Weights of a small transformer language model.
Size: 15 layers, width 128, 4 heads of 32, MLP 512 tanh GELU, vocabulary 1024.
Architecture: biases, tied embeddings.
Each number is 500 + 40 x the weight over its row's rms, rounded and kept within 0 to 999. Layers, rows and columns count from 0. Numbers have three digits each. The size before them is the row's rms in percent of the matrix's.

# layer 3 attention output (transposed), 128x128, rms 0.0705, rows 20-63, columns 64-127
133:466540473537472457522490522525571452531471510533517532496504423455509451474449510564514532467528498539446530448448546530457508574492443478493522561496458443481474513571468491467541511467576479
129:459586496418536558453468502498510503582463536449455471516451582524516532517455514528453536485504444492533531481487534557416473518500550472479468466483569449478497488536501513434451436395517513
134:454571500490509485562514497472552428439488543523448565503460434495495509504540492561536454569500435536464469549499480506437459532537508486488547537494526560463554514527475516510512439518536522
139:474533582522447590512477484505461499530544482496486544566514496438506441420579459498480490527452475566471502483535449501474500397478434514486527487557488494518476473532575516499516444459537454
139:480478559426539521504496527517493608543508595509531464479482538448413525533538494565503545471568490492440505481462520480488467411479505467462451481586501393499534514517455531514525466448469473
136:476504428476495486570474542532535531503494463495628466529465505530469458453517499569495495458514461437491502492450527544543511518594459531487517513479529450503469526546533474469534539571512508
123:465497532506510538526457463547481532470459539464456541516500561507550464495462461559573482508513453447522542555510566473435509531517468514521490488465442518540520570531521530523463548529510463
128:513454450494519486559517440461515481503520490467482496507524532489442465536507507464450447468492454515569577504497462431514436573515522560552528503510504577502539515513532501427519555515498454
115:532528442517508497520540563533512466527567517607451467520505453493525486578473449453456491519412460458545588512539450527483542513474505439516494490469456469519486550491529558485494487610453440
117:428497525497519526535588526535569532515469440438516478478520551464529490485402451521468540443502478457552501492473515527496565449489494455561514490507494499472424469544525574470561564496473519
130:537418576447512520466524490510457451496493490560493485528530405517526476411491461439417548514557492483543512598469503521469547567454455459442558488507469534463525508464508533476488499422477540
140:500470554531481505478472472541554484452488518473481496454516489511478599422428521498434512556558467510495471543515521524535461490456538465453422420482529537455507489485471503521501476536455531
097:470426560522524534501459485497577475487460513557488475444578457460437490507481487473509496537524535435424563572474498523529477481486503580614485506509507458469469515554474487521543494510511461
107:530525525509488509603497540467512471518473560559457494470484450486519545548479535564516506540464536529511496480481532456514506394454505515486536572525483494533419454512440477514461514504522524
094:550412489525463531520506518474463514545519492502509460453584465539476535475511477425499571516484568462531531559502394512517553523422470479477517474504505505505464411456459513511577484505464557
100:561548568522468534471472481488437431424486532501553511562485489506509460483442414528520537495527452504470473530535492521514535456454523477491460464485477566477471541495543589483492491498509490
085:472557505447512516460562520479443494511490524471544450516499543437441456458475429530447532457537528449585467553514464439505548484568483529549472468534387482519441484442510548472492527483475462
104:504431548514470433575475513466492547551518512518546526528506521516495509510497578539522506472545512544433446442491510505554494455532493536519490455463586579574456507489426434514468475523500531
099:464507597504491467526514546554535505442566497497465436474534436524579556442495547515485509542517425460435485499547480444535472490477595479568470420447520519503500484483478522476453513524472498
094:441558551438504471517586523451482499522559536451508492554502467480526410519565442563563490502467494526487506476496520464418504458514496517524527427566535467549540552529463513529551484430566433
082:464529567463506532492439558528536573491458489486491506490438491488504532529580544599481481502442534508537515432555484541491548458520485463441502550467577477490502515554488527439377524498555573
095:543419532508442404548492503473415518458556517466471517471571534534406488462455571543490502498509557487523454541460502465508429473519516493461541560514479471537474413466495536511480578480522510
082:578469463500411455480580538520464498468518506540496518564503520473494462530481509535543482531420458482530499489514547591535503453462464442452519628453455506503515488447504517512530525558524502
079:584464505522493546507516448533518467529475566599479509460531440538517510515543492448450539531502474523464513501581502557440523499474454445446493509509456539455489561528404461485455485517548516
082:460416559454497540507512453499524522555506531497445562472487547488513447473493529566527477463562480571529530560523499500441489518457484481523554477501502505419523468471503443414484550455561566
089:500501528507541582488483495465567494526508476558492481424463513473445526555443522443420542482543488500548514510578499488461503498544480480551437487539420527461441519463469488413514521497480492
108:459508477474458417467519497505481535565484577531446567496545518484472557481518549605463505521527488503479468535411532509434462535560415491484510586458489498458508508520477559473499435476498464
097:484503530446500402511530528496542548553552496447452438495460511525449598485461595546519483538530510523541494429438526461507538423473535437543497516499503500486454479489460441520511537481529536
089:484435489450507516436461435512489541585481502468482517549471526483502509544575518508516452486563532519480586503503526557499550456481456479542513470455527422507550526501535532572507508501527530
086:470523491465535591524489499471414540459510470562533507478458491469491470463514475509551515475561517477437515503470584459508497479535506589500464482565409476513499554533497408478499507511581405
084:565523505444502411517499466547581482488487470495526499440577477500517533540489499513491470519493535499488550482602435484512495602559420465477481459411531600447471550501470454496465496430485484
099:481470478484523479462489495510539519489502543574506494464410512485568485479496544545528545500521504460527601516452504489514507478431479510507527484439543415474498528491530514526429530457478524
095:511537489540524483470517452529504457499474465497511503491468502526486424563558493451530476447519471501460467583478487534453462559512543517508481551477498466463503495525515470542517513577458519
076:512534462470517460518519561514538491572461560575481486532498466508543508524499523592504486459544532536442538426426488498507494497397506485538520480472546492555485578485454503423501451492484534
088:499454471547500543472451477514502469457489512526522491462491399456443454452494491400466561523458562492489576444477488497461536521527455528464490513530508507477554470544477453530446504498529488
091:505495507480500461608470454506504459534531492477496494519556511512465541537485562536533471514452525546464483518528467460460512483500508477458486551433524470526457550455443498519575537472502478
077:524482542540492508442519474493551430511444487462544506482579486492464408503454452427517443458608548521516483486454570458463502484472579511525529476499518483453473490567545399574496533474469490
089:455422554514451507499508507531475529486512531479479456489531465490504439514465541555511575521485542458467539429514520494472477438413562500457513540475565464603447552519449425466494476500465490
096:527519499460585565413454478574575494516449444500501439500519478520510470517503466467543496533542532534571571456478503476565487482520475534434483446505474493473542468511494449509413470433524537
081:468519488517448591425496525452454481455434473438517498504511546448570537440469460502490487543496469545567536572518508553517529521526469465494459540514488557458527486454517533497494498508524512
084:546548540495563558481472515459474471463548480452437523509467511495565565572525458444486482546449572523530542479526479519589475466503547474459472516570461540521594530489498527456478503470564490
086:548463541599522528469546475513514482493529494340424571492475546400550468539493427436521502500478516549490463476537504452546495437456475523436520511544581508502534500522507505540510458517447483
083:578484467502500488520393481435458465483477510461543467405523511510455589475458520504525512522555552517471504535497494446547496513505473474516467516489442487434493427468521484519517536436489472
086:500541472514542484550493534508470434509456497490469436553560457506537501518485508533436430483443458487514557524594456442456514562540536520551445491469583440551406564538535503501503457503484459
# layer 3 attention value, 128x128, rms 0.119, rows 21-63, columns 64-127
120:484473536607534493550510545473525480448490468546547380417487495502482499504549487380544451512477545457472475502468507504522548481556496518516523509409509472588495465474509505533528499534549465
132:506448447501510502499523450532461526535526445432613475483457501525530435467395478545478494456499566493465507482532479501540489485433539525495491485500531464534480492551445531442505593525465486
128:511459462448521511502478484528544527490515499516451488493413499554437564547465530489532502485533528491480488517496519571506535537536511511545481490500504463467466494458482503474443540563423504
130:480567494540519481559483476520460447493474503561459438544550481526542463493512508426520496441501569459469558460504478527582479558494515470499480546431531549465533488448499518524537605526522451
137:547512553434459517431513490492511502513512561430410447452452433485586501546531520493529510485525521515487463479540511503477531465458505484470469532509471544523545575514533529521497500480430518
117:505488498455480496501518575493515490437482505476502506521526444418497540548502570421357513514535559478456501439494477499559476552468535444439514517500488520492520495475574482515577450500481524
120:563498578526451537464516492584527506474490556537460509479547470488521528493516482477509479437557541401486440523488539528502512517480472514516560495524441447582498572490500527536442458466502582
107:491456518472471512479443479527459565544510440473476505519593521448545556495454510585563542496566491486449468545501456459495474507524528520485519511578548578533497473466477472499434507432529496
107:526479555485513447484454570496479447522444491515444542524527413451534499523505581519500498489511456548474524396514546479533498450524489510477441517513445533494551457483548486527457446490476409
119:473494475470524531538462535458611572432495504469546472539536589534440495561489527523538448469443506524479461441532533495528499485592487507477524473478459529462482515560483485513523416518477512
129:481502502463482464573501544517458413497467419534492456519403581472495445566561485458522462466461525529440509472513495376492516563576481469473583510512503502505538484529529540468528502486550450
098:452548449544531464482523492542459431489525467515470616559448504513473559484446431518470512456548536550483508456480555510510518569526541484543523500515506550532525476480519488443529566561490531
100:477483505570482523473504436477500541507488438554526542499471559449499394473473437494404501541492563530503513502533456514560457592527490506486473397483548478466440521489476490538558596437494534
088:476515524432564436427465489467488509457511464472492543575439517546516455422521472543499488440530467562431478492503533538475455507581488581527510542498459548451479527551516445532455520557453479
100:524455425459538381491451563468481513505440452460461481421497565477476530508545587437488496439485528516507565475490510512484541583504568490521568518500548430541492464532471488521504483533506512
089:536471553526484498483483484482378497521510449513457528540552442551545524495573586492584525498500494519521474468424503568491529523494579448495479427502552519529513492482498450589457450573445513
097:456558511480491535466454501550576526489580569460473506499516500509394554469473460505526444495481510509567478499544495514403532533530531480526488529478458488488493525555490516502513547446494539
098:545572442473548498448496492537481459547423436492537534525441614482461513523583533457530467463506506469520519530452479418462531466563474518443525570513527466520489538481538508509540563463502547
091:568466510562537554510480492562585492500451479456425512477556530471495509468417557433455508521535449468468575516540414567572510491493608451502528487455490457452522512466517482466458578482465506
085:532490492546395528520516507439523478493504486533499477415549471458503433538513454479522445551532484569473474574443512512521428512522519558542446487474495500503383465537581499518504534510508477
095:411568553552583553512513508518516551549444491535459512561500553478513477459550471444534469468474417525521507470500511512558500535506458512563440464444475494470463595563513502589445447536521504
091:432486485509485507582474480452554498490442521448453475449487530472525514546459516476575450484541472578511488537519460515457520499454450545525526382563473498512521530599462488550440443457528484
080:455421481495552495493489535390495501416540449434526476528448562445558514460534454476488462524439542512477486539481488477535484506478477561542516468473555478498497497521532435478549472481549481
087:481597505547487499468487542444469535428552481485541462395505509470499506472476480473480514431481499485483431503459521525538536514475495471420487520499492586521472488460577460536459501490487423
087:440539464530500509432521462551433529565519489558476512489523465439515485413547496546547448503477514545487490458499536492446566488508506447491496514524594534472567472527572519518492478473555488
106:490572532581542545540531431536527531477554498439513424493436562538489562547474457407565526484472508484512539501526510520598542491426479486549479417484467538478506493469414477531492474519567521
094:482519554577556543556478533512531499554418570513455561459537523483567389498509424444469503500500430493560500500516478466503423521503465551419453453487518552521525469503572519512513518502490500
096:487493485502458433529626543526548476451568468473509453461542491512492455440464515488478492489451500508501403453498519517457476529461555509483514523573470570531479483502517480417485516540539514
088:485478502557438438409552461443488494468528523484431460517568465436459578525504534455468599466499457507556534528499460467521487499476531465511573513494545556506503528453488529509553549495480490
083:498562544482483524514450542570495520510496477448528493515496459503540497495524445447518441490509488487494445589483532465460537427504598506544484493589514468471476462515481535497504479484473482
095:445559499496505503548575529500473550481437530484500471465546547512505499520493480393515441463504600529514432476544508503475463556565459519468477451486480549505516471428509516470538475586481501
099:511487440437476519518550555434484540487497506507552459511483424512542605495458491535486584508496476499504474542512483487477537471467469497496503517516474536535521515517458512479489512491531496
078:534499499545498552535450488486526456518572496440533485494483598440461490486486524448523536497520513410546506575528507497460486483598483495438554454540550467478468491504486562473484577450542473
088:508481502466501481481562524449487496495526482486534494605508510520564510539599509554530443477483482590504485596506506526485469494484508488562500528511471513466469516404565494436552456558491479
097:528466521485558546434541501533470509506443495536581555457484483483478391494462416480466515537517504521513510509471493442601446537474523505527503451520465497543499489542524445508499526474495558
084:555500431474491524535479630471463518494486558522510549543481490528546586508502508471474568497457433507468477520505469502537498541510516495580450513433482487552510516453463529463488469517502539
094:518517508504598507517505541471571492541505528472458559543487493515388540493553484532461480572460489496537512529478503499509532582561450464461563485494466461437487493489576623496452536527503500
097:493491545525412483491466552470462541533556530530537533518487599440486476505510531536483503469418449510485414525528481554429521429559536486562482543469516495511512458438463514438515491563556400
084:541459499498490429522516504559492505487541534503515503446499463542489512559537544540471466493520530527435513419475521523471517477530511563556490475507497441471513483487508461531458469576471443
082:465441536546447448531456443538541435524459494552536479533566465439506447486529509568469461534497469533535547551466534510457465495495510561497516549498526442505469519463518501472534516460499493
087:561504450403522470524470512535446499431431511546544413534460496516521505506508536560446484573470509460498545524454477516461491501478532503489514512466484427475523484462481532488506544492494482
089:409557503490510462493516485498417495519472530552532488517469581489547451473589532432438496502479513499560509466496553450556483499481553514539514509524570554496468463547520519501503446577509489
091:584473512505458550481496470539519526503591483474486555495448442527440505481555512530497588534557511428460501578404501488527511491444587496452511489508493470474496529525469481492569517457501569
# layer 3 attention query, 128x128, rms 0.113, rows 32-95, columns 64-127
113:457470520518474515448502472536552456587508496438536529440502457494447554556527511446498377535458433518540583485536483494472536582512518560502461486578506492469484483464456447537519564496487538
102:516496493454506461465443501538547473481515497526541421510536481373507542569510449445558490499542528512527511487487457480554475511501467510493521571472495539496475562511494515487507489557489496
105:497465561600529489464503576496487509386550477464507482436509487430494529505538438504468453475470498497513498503531483494521511485532493522477530510576454495508474570472550485489506484467485546
131:521495485516479555496503549522447507500507511498479450546561469474463548524441477523521478478503464621529490473445564500507504491503462505566499513505539535537444447482543548491518526495494515
117:516535451509532530555521478512498514463414547497453476470537457513550447463463515476473539508476452469534547495528550584570449542459495517487512507549462543501555504526443513536510435463527552
104:460507551508466542496491518523508571435531446517555454471395441499458567493532522505506493523476446566489495527510494447449553501499458513533473541478431537497490546454487515486546554450603505
110:509418556540551526443493523503474567497474504465542503567458523533515513462506416440440501493561483494486448455600478542483521590488452498496542568515480494533501463532562493424480420472560532
104:469542449488565569484466529563479523528467538517561445415502509540525410492498463515498519508493536512416523504392514527468471539467522510422490510550468489509399529474537515541475497497456449
113:447540505565504476474428481543582523568488448529481506435503460472486487486441464527463524441537479496469518465537567517481487518527468516480496498471448532418587555545611483455442450484430502
114:465496483493506509498507497518519519549459485496492531536516546503475536514559478555422491450444517487451533497454551501546466538429435538511480489527550538497525542515484514439521471520398513
109:549495469445540505533565513492570491487502500471571492454538480445530551517515440484521522433530490409452477512502547551501550490488529548467547493464493518527591463561511479517511481441509459
111:409475579549515480559491529481459564547467475524447490428491475459416533538498537544488447486538481474506472516505509520448449501517507447492577494447500488571481550540462445510523528504525510
102:516567553491484391460493433528581534458509430463462466496437473532459503505497518576548467490523474469492463509481452495455540447477548448454532502576470438485489433509500530499498548512523438
108:475556480586495535517433438535489510539499479462531515485468509517497515530511474475542489504523498539560546502416472591551502526603452478534584585481463463454512511500531501473567429492509460
110:510462474475417462479514492503533462482510499539463547514588477491517461495498407529505461500443516532446493518589544623499414542500493500515571481464509476516527509596528590502516473519509517
108:507469519538551454507439435498517480596470557494479496484535519455489406576470534495492485513466495528503564465471468561487489580470592539511424451483523492566486506524505517442501457569467486
119:514449526511525510481398503550481510494528484521536506497532440436431523488520418483490532482551535515476554420468518473500509519495485488550513539579536512506479493469630515476503514416432452
118:469472450472484452491522589549445459501486525574529476466512510489534517407451517552570460482472475504569393537481437524550492506435582439504530536477463539476531499421490484508496492533532473
114:527554491491476462484488444498466514510466457420510544530544525536501464440529532482558458612475526481513461432507486501521503436493514462501487489530515603556477487473516430521489441552511526
118:513452451514457518541486404501512504536482514498467572453553467608481484511495513481461508510461465443507451465550502504524406460480479445426495508480445534479444503474531502497475529526482469
120:551566429557575463466572498478476502509568530511513469482549514483422509478452481548553519474487478494455515501451486467482471516486514413491569447492471483544477490498540479466514594477438501
107:488486485523477516530474509514484556505488466544525484455461506521544504503478494469455472536483419563478474544460415536502532470521525542580505516482492537527479471522494585426522549454469505
101:451579470424509471500511479573554422465526559455428459522527499606441530504510454537513537539552518504500517445488543456565453495475498479600472562516482461513462504452470456443529446556491461
115:439539490504493515502549532518493506556574509512510474521482496470517502574565460515584606528444502528534461513488489470569451494440513440473527434517523489476471545562566459473479483445457452
114:580414494582503528527435493469463475535623577517479523469520509571567579484475399433475497485502566502469496524453530446451477545492466561483480493456534481506488505472424493503463518531535497
124:501518461512519538448478542503512530508587453488522485472434526547483538525468521435526465530569508467548520417569553487451559504511530519548534565534504568552449538407483528500575479480502452
117:511510481525503492396467463532525452495491445513500462458561556491466435455529514467453559456529501499510518538468560509484522517524453494605473506505426520417480474500488514536555500563493473
108:496512502561496483423508559542541376471557551506513490480541500492511495552492560469517529545478490461510476456460503435496536569448537463467508478470555435457476516471513465511489521452555500
123:581469450437515421547494489521555518575532510467468550506496532481501527436530530514531467470476523500537491522482501514509426490523486450453439448440572523463478553502550532505478501372521507
105:458516535490508539530396526498477469461511487558490486549452556550505451501446522467473581513465474493473540490539544513435562500450519593477528533467485555525451488522494482536570432530388541
107:486488464480473539578467470478439519512521533525495511482492473478498471512428494489406456522547518461486486526443513525441531528531527484464439546534491537464453452474500541506533456485486507
110:581421526573444494516497484471478526510516491503520493488585541463506493553512438500520506485509526524474519466412490491511467513530480495509453475487450479548447530515504473574482564514592465
093:413481409494537508513508465470470454462526559481474524502468531477541528492472551488461585550519468399533501490511510519463493550549501527478482457456488516523495532461549471465450567524464406
075:544507526438438542508545536442421443495516514519481411509518489509552528454517449411542509525508566524552557522498497510585440465458456516466473527500530539514495477478503471506488424485496533
092:449541455528533464455553510510513473506497501498526530497472542523509515495455455545480517498464503518410502495536524510524473475451523483455527451541483498515526513539468506500442501546509411
072:493510541471510529508447500495472495480529524463412518542516485524507531478558422516510464554549550577509495483557526395523492413490497496575535482490516450488540535548504429507529455509509544
083:503552434479584514497450508503476454490488550540512470498499519474502502499489528523457562516497522479548553491614474453439539494549483559540470559449529509506415483447468480510492539542459516
088:485571472488455524549555477471489479515442561532518483391546556494447458528522511488556507369489495480521576562498466517499526513431543487543477457470475496542435495517447518447458526536572457
087:470511545458456464506531512534496488460448511528531485519542408494539474495478504533557507535507523549452464427509440488490524566509540567528556453513549460531497484451488489515480479470396651
080:505561559538467552501439561475597450485546479422450492491489496508496500502497440497512481495600478461532500463484522482456545408503494491498494472529546488472537525500483477432536519464516528
091:442510519446479457455487494546463525428469503507530491507452490540515508507461512545503492450477443531488511468475433467507538593569452563530448469529533542525467484439477519514522443461423498
077:509540615506455488511525535466415462428464530524503501536495512533515547517482475468528477502481552546462539500533492537496516494527459452504448522492500490528610552511563568510546452490545488
083:498470429530453516550459484456496496524541520535441519482550458500506487500455496467479519431511459421519567474504540435447521565470430537523467480465435560540417570448499519417543536508517530
089:482478455469508493509470504536603553509565516487515554521515492526519525447561524520550500500475497426431543517508475426585474481510441553464548464473491500552519528458518446507474536480486529
089:519467513547542502515493492475554576515527495437413488504544522511434490538446464457454527516486510561514537519514544562511471560524482476457512474490498501472623510506526445449498503497541538
087:505503555475472515425485445487526502480531534521556516485571522548534528448522591440488497571548506506485465495476558529465519463518451517434446509518469499537547512522469462532531536556487451
087:475500454482503509457520429497493526557544494577474417526531517524458589586510510490507403449494484527505528500504398471452494471493462527509431477474482445488471399510501514488478492469511478
102:531551532465445486492398487511515553480503461519539477534425489530512553496560505455525562503515500456529479476528430431530549532514540586524461440467503501520505475546514440485536482478442595
082:522479531462464568564463465465512498557505500500472521440533512478515522528542450510490372464466543527512545515434472592537464561471507456556489475538554448520520505459594501517500484483585519
087:492484434495554557477529480578493549465460527577466489494479459486447537453539427547540506497482506475414454474557479517448474565483542472453460444552455491536529537477517547505520475562513436
086:499505477474457595500466525532505511437598413474494473478452470532565491514577529519485445503507526498501478565507524512509511479534483459493577586467510511571507526476512470503461521549551506
086:533538499467523505517446469519564492479502543544476590474532436533473526559434578546472472528454459486463603433481483506502538504482413487476426532545465487531505573538431511468514521518460473
095:558469554525515507437507473496558556496532442439518579497501490454441467524551564442490414486478472519445482506477471504532537544538442500516510558561534505534561454465519476496481505501546562
082:521467533538503476498415513488526484405453534400546487414478571557505494456481462471503476556514425459469482463486521453496512503508456522509487505416549459499516523547505452445523537469471575
087:460465558549463478501434554457542518467581516466545556556436458542478558517455480491510513516518500427474513518482568507488499476531507464506498578543530476533518490516495460356444447571531474
087:549508451547519448602555472492573515586513439533427461421501481504458525502479484494484564557534430446447459502508524455503503475490521480477444471467463460434525495480546479521552562455524495
085:530434516481448527511521546495516389430502497500482508551480481503477480512451462511535460457535490527449483443536470461488437522432509516579549500475541595519454549479513517487512551475454508
088:567488497510506503552474500458500502469482514499573477522487442500508451491517547489492490503524477495559516552456472489482510543543485472518547510559496493588479459464478499579470498492547406
095:475507534476520571494497452473466515475526489426522578519479594453521555458509518451465569487519492526578479470508548517463555472525448468519480438501560559506541492469451489463508472525477442
073:492507603421473492468527552469484413493502527494532505516480517553524533575487536454482499491511518520568537415498486516472478504451504428487483533495525579541535553468469581469465547416459470
075:465541513584471467518540485537476450457554468511563461533450545541519512480516510525531466461512420515483576581478543502473539478515522534443484416553585516504509469453517474556534488437514462
078:475511471514484452532506462496521535472480534475506547530505498560548555503496538524475448441551575475543451472408459494513489515570406492509517471449549473527567517469385474378471505554483635
089:463512494429549514565513476513507512536537537530447451532446475482549565504481477515518482472576564536532443503440512482516495442482491449472532496511521522487506458449483580486509485456499631
078:419481540451475458509445513464463472478581549544462490473457456493511472475528480411500513514525533534452475459460485480595449468569514517528517528543489474550516532456499457525482496544478468
# layer 3 attention key, 128x128, rms 0.103, rows 32-94, columns 64-127
114:489588513480484427547581467497507456486539477475477552568475465488461483501447553514502526501479540460506507563491568503567576427533547494431489474478418499505467502437536542543570479425492488
107:523529567495471477488529567485383584512503423501514492527483523481573500504514512504481482491455483488454534523564556542497493443487431578538504465513517535507437439513565540512529564458501485
116:519533459536513490469530535496481430518515521469488476486568593491487422513524517437490565524528526459423481469519471486553499586465499522499446487507456528463594431513427497499513576474449530
110:460487509485489472522548509494542563516462505498492553537491482519484544559456500388511489461478492490455630439484530518526495505440541517564560550488455476510470566464573535477535535461483506
119:527526419515438500475507460508511458468547397521487431491541541551518497519508520509428470489498474499506434501437542504449460563519478467503495551456561542486498478507532501487570486502476432
103:570520549463555471511475501492507504512476542477553494578567469501513489548443502472458499554501557466486503448458483469554547553541486575533506501504579514504464511474474536482459528471444479
111:517490568563502488455443542479476488526519501422540503450484486512488500492521520558520539429513514579557554553494452550496580530516618568465490496454445529538494386524443479469499514540403497
114:436477422475519558507502507519548500421527560424507458498460518517502483481494509482519517578424516522486478487523533504473490406532571495462525519459502485523534527478557560483487557527478440
110:453492544488480437483559490528507392488484515472587512510515560608500515509493516454440493489538454503605499497511482481474510600468472473414500475540542422538456486438514465491547542516466500
107:475554538461491565514449534520498555500528442527445509470429569551508485501511544449463469460505437516495561508554560477457441450526513522558488579476442553495487513483479474468534481494574570
111:564542515471478499468444454476485520466505487499408484496500488524524470487476528416509509448518534528551506551557485511519427505498459485499507539509539517522494429478525467580495522536516512
108:531471475478504493448496549514484496476503545499521457524448542491570475455524446539495516444553551493479564504451499516523575513606540501458459547546535523509515435461488576515467497462493494
108:537480551522487527467495480500492528482492495491455469508524478511461433514512465562596516449458531528563546546534527507561488540473446555520470401490462450466456465525462459515521507465504532
113:521494523467479540494532532549510503478442464467545441536506431483558480458566519468439504512477525544500573556511520494480493450499570478522512437526596522577390540531467477528511485437523464
113:476475559550541445487455583557395545527598451477504493511493469541489501528473562431531510445527449548552520544512474439492476500506530443441520519451487511446470514446528509490525566497551489
116:368515572499442550484535566558475521456539574486523454515508417502442505529554571430575505511489511473485465486550530493492503464507437524580509492500507482505498511539417514628453489520465458
120:439454400511560533466550511478455579499433445452535494504528465544521522536437608454498492567493558544466485539571481484448547566479546478475512551460480537512449510451470559459525467514532578
118:550471462538516536479472499481479511495469483526505413536483532458458571559506490452512515503557567492504509527465463495507499571490499557461506513461540422429469525624478492442467564435503564
123:452426492537490518523527469499522521494511511518405497495469433443510511583547481558545552511499542494500540533418476511457532460445559495522486507509510478489458568601430509504492458477535438
109:475475530542500525503486515474560507499526499515588476506506433459524525582542503537495507508529479558536497510448447489420483469565460488527426480494546485513570499512591433506532529424555511
118:447494512512502516538464505487536480465551522497533585525437506495554483517518492492513500522459545573453443490459467529530474443556540527467507517485536568438465509461480495490533473522482489
109:487522487539468557461491526505456499443504468518525485474570497608558489557548501478490509540430513493426570546501436559471522484535452491484514521460475502575513499503492507496506508492517522
112:583552492449428483498508439521503495526503450526507505460508499473524516559479518499520593520437462525578465452493502484496506495475566366504507436488470534509448428574587536454464487507504528
113:555481476479516520440504542623433508477507510527513500516526444514537523542481454570468451465391518536507549408510488491586508542535518552436524554496474567525544523507464480420504459510546525
115:479443538489463486499462509533559459580444509491492525448478500469577425568472533494485414602538451539460485500550468560529502510590555541464578507498507511487508483503497451509524508508464529
125:524478483447467494552494415479503550527418554479474476532523490526493489450546533475497491542417557499516486493411485494522482484540604517502559421472474540488561466513427465543517496436493537
117:450553438528534505534488473436506556441457521395477576543519501445545497566491461535522534498446511557506455519513457398528492443450494452499511509461500504467529496460470535494435511501559518
117:478596495509463509473503420510499521511460527493545467513515530450469453452437469459511502508514505553483530514500502494531538511515460554501506560518432498478435479537593515487448542529483444
114:532435479529562504486508560481469482469460531569420484549515497450530545498517461442510463510479403488452423474445452498403519459514484501438554504459463519512513518510493574531501595498509552
113:436480480545572553494618473547546507485448468504481537475475427550449463481540489528479525504540445545592521488538480528515480456526529567518540519440450474516588479494484483540491483554422470
116:512511535472476499545568434484560490468507479501581582535514515462545459494560524524520521472544377471459536476522514494465471466520498501562460478519492510439531531571425565473435541511517536
114:484517515498495499494513533508476573600482496511531507480454524485529538493497497506546447527505529544416520483503543451414521464555490518436536535506508489587430462391461510449498494474428515
097:503461454557501516489502491589514480522482500545430527551497532412518532549503499526513472548538498520519515504582437507467465536474486474515466511537531506384544511506498557565496432562489503
084:477525415452466494524512418488525558428482553479477511585510498500484479428518449524539508519360510521471475518487549476594510523522514475486481496502437502534506520514481507477414454529494550
088:530510469555465457516555506519503446565516419490524521473490463530529519497555449574474490524553446566459511464472509487598485474519546521550524382501531478503431477516493497526550502533438448
085:464498530548518461442454555443460552502527470518459498447520443503465500539445469521467479494475544474487519491535522459464432574528484515494563496466548535532552531480495572425487572495461535
093:435540489564429452522523496545531422588468522494536502581473546494484452462538505509470532477547472436504525507551454519496463439541489515562508496470542497475444489468456511507532506568476493
094:467469445436521534577538435508576499531521500519513471464470480474432499405529569563542449485484477431488508538468498447417516529462471476476476532532510475418477456495521508466485468515585483
086:492439533400478458520462474481538499461472500424543500490556477471517541545483447509548581526569484520520440444527488538574405439496474487489488518420541453617527511509511456527476496492491476
087:444476566504545533454498536490471547529459513391559455522529483520475510411488541498487524484508498551489555528455542454525503513494494559437519568466517539550450486524534574507463517426455526
092:420471499459511497607458475496453506497420467529502491561503550560487513548419474448440493515534452494483532473509472478491556500537493502454536455506495489538516520466528575552408477478497489
078:457586536465529469570559451461508459444525526512563516442511479526493522477473565482451539525421469469507437530465474453445526545558550473444489468518438468448537483536514505525487553475480462
074:420486496598451522522598512474498469568491498491503534551540463473547449452509456418506539510499576480508534557553506561491534529497511513524516503510541526500509514511443485514511409518442496
097:544500463484458490540472476527534516539507507510455527549585531511477510506513484443536447475502499455476529494599420495538391493448421485555560439492538566514561552465475524549434475499520558
096:445489563523514452557567498457487531475542467498466525480443499487480536500466520453533516511450446558522526464497494432472439542506463502498552451547534514536483528490453447466512534488476497
087:559498521512485528475421478438496546596482493518486532538549519459523518506502596534468508459531537502519457532494513485489580456498467424458476518492480535452490498549466527498559488496506553
100:503497478504482571516480466492487482510529436487539502491482525553502487492555485463483410525485471449543484468574512469492571492534496527497482526483479505506494513542503517534444525561501512
096:491496481418488428555503498522482523568435520459471502556582522481425538438454569450508499435564502512495532521539537506515475461505547519526446545519496501511443514504491475603470549505498498
093:555464537555498509497465468422462481429491474474493397445499537514473451469439508471513431506552440556553427502474508582493527555495548536505536444444479501526487489494556527507564547527487461
089:493584473514487566565526498464454466536489491447617497504445507478478544524491500442523516486565515511513490487539461493507529523509449483492451497431509491452484504546488456558433558504473502
096:576498441542460513442505456548554415535526509512446477492516473527525507483507493480440427440396553487500487533506460572495457557575487498455547453503540457480585487514528510535448487457580500
092:490522527505507547494492506533498506447456484579514484501484559516470539487502557533505585514534507456443485496483468460415517451543506524514520442395499510477461564491442477521533474492446495
090:516452566555588571468505467466510539487521532509462465460472477527534573470498529383539480498495514514520470478495523501454478482508525509500575443499510489507570475460476482523510465535528522
088:572409520518465483476526524555524506550530470511477472495561474554546567437515540516458487571493524523478525504550474531531446510531476530411547437482492498476493475476503515513503461511438515
088:463478530507532528486484534506498561595470420487546492514531453479469488533471544528588482535428504512511542576483508445492498518557475487490552527538508475512506465439532477556424501495422481
107:462518515573564480502535505463500530503512518498457512458487456536402598521455477373548535499559548525494445513510427431460496441478477462440439519459464466481495472475460454400524436503539600
094:500438500445470487501509572502570476535453561537534481502514485513484427510499449492441468488536540481475516469524532478546422468504585544478573577445573546515556482467504503555457520503440505
097:565520482541536500505458477482504535495533522495487479484477574426447452454475513528516494504510490486512554510491463523440437529489476464533524505438564501444576450532496517468434531480540494
091:551447503529473508403493545533465531580475543538517497568500506438558477496494519531488463488522438536424542460454518506443484533494515538561502527662446491516526514489524509483595477509489462
078:524541501411502492482546433518591442495466508591495534511496508554492503518527558551444599537513486530473508457374503498510517471513545457428508529569500506459532513572475525572420455464481514
082:478468422543526488582455468451515533512447557421524456483523576551538562453442520499427488562495476531587458525486541461547527469502547462556446506580465465531442526486512548522514466495569525
089:498459519514524523410412498504479500504529549497513446485494481525556544504542443574512474475528564552485494509494491514532439517472489486554475487505569501580496510458484498536499414528505502
098:509495415476488472509492545493519455533552536517463470517548453480494522575517459483591508465540563493496414449523464496528493498493503507535473504555598513533525580523477493453515460536512508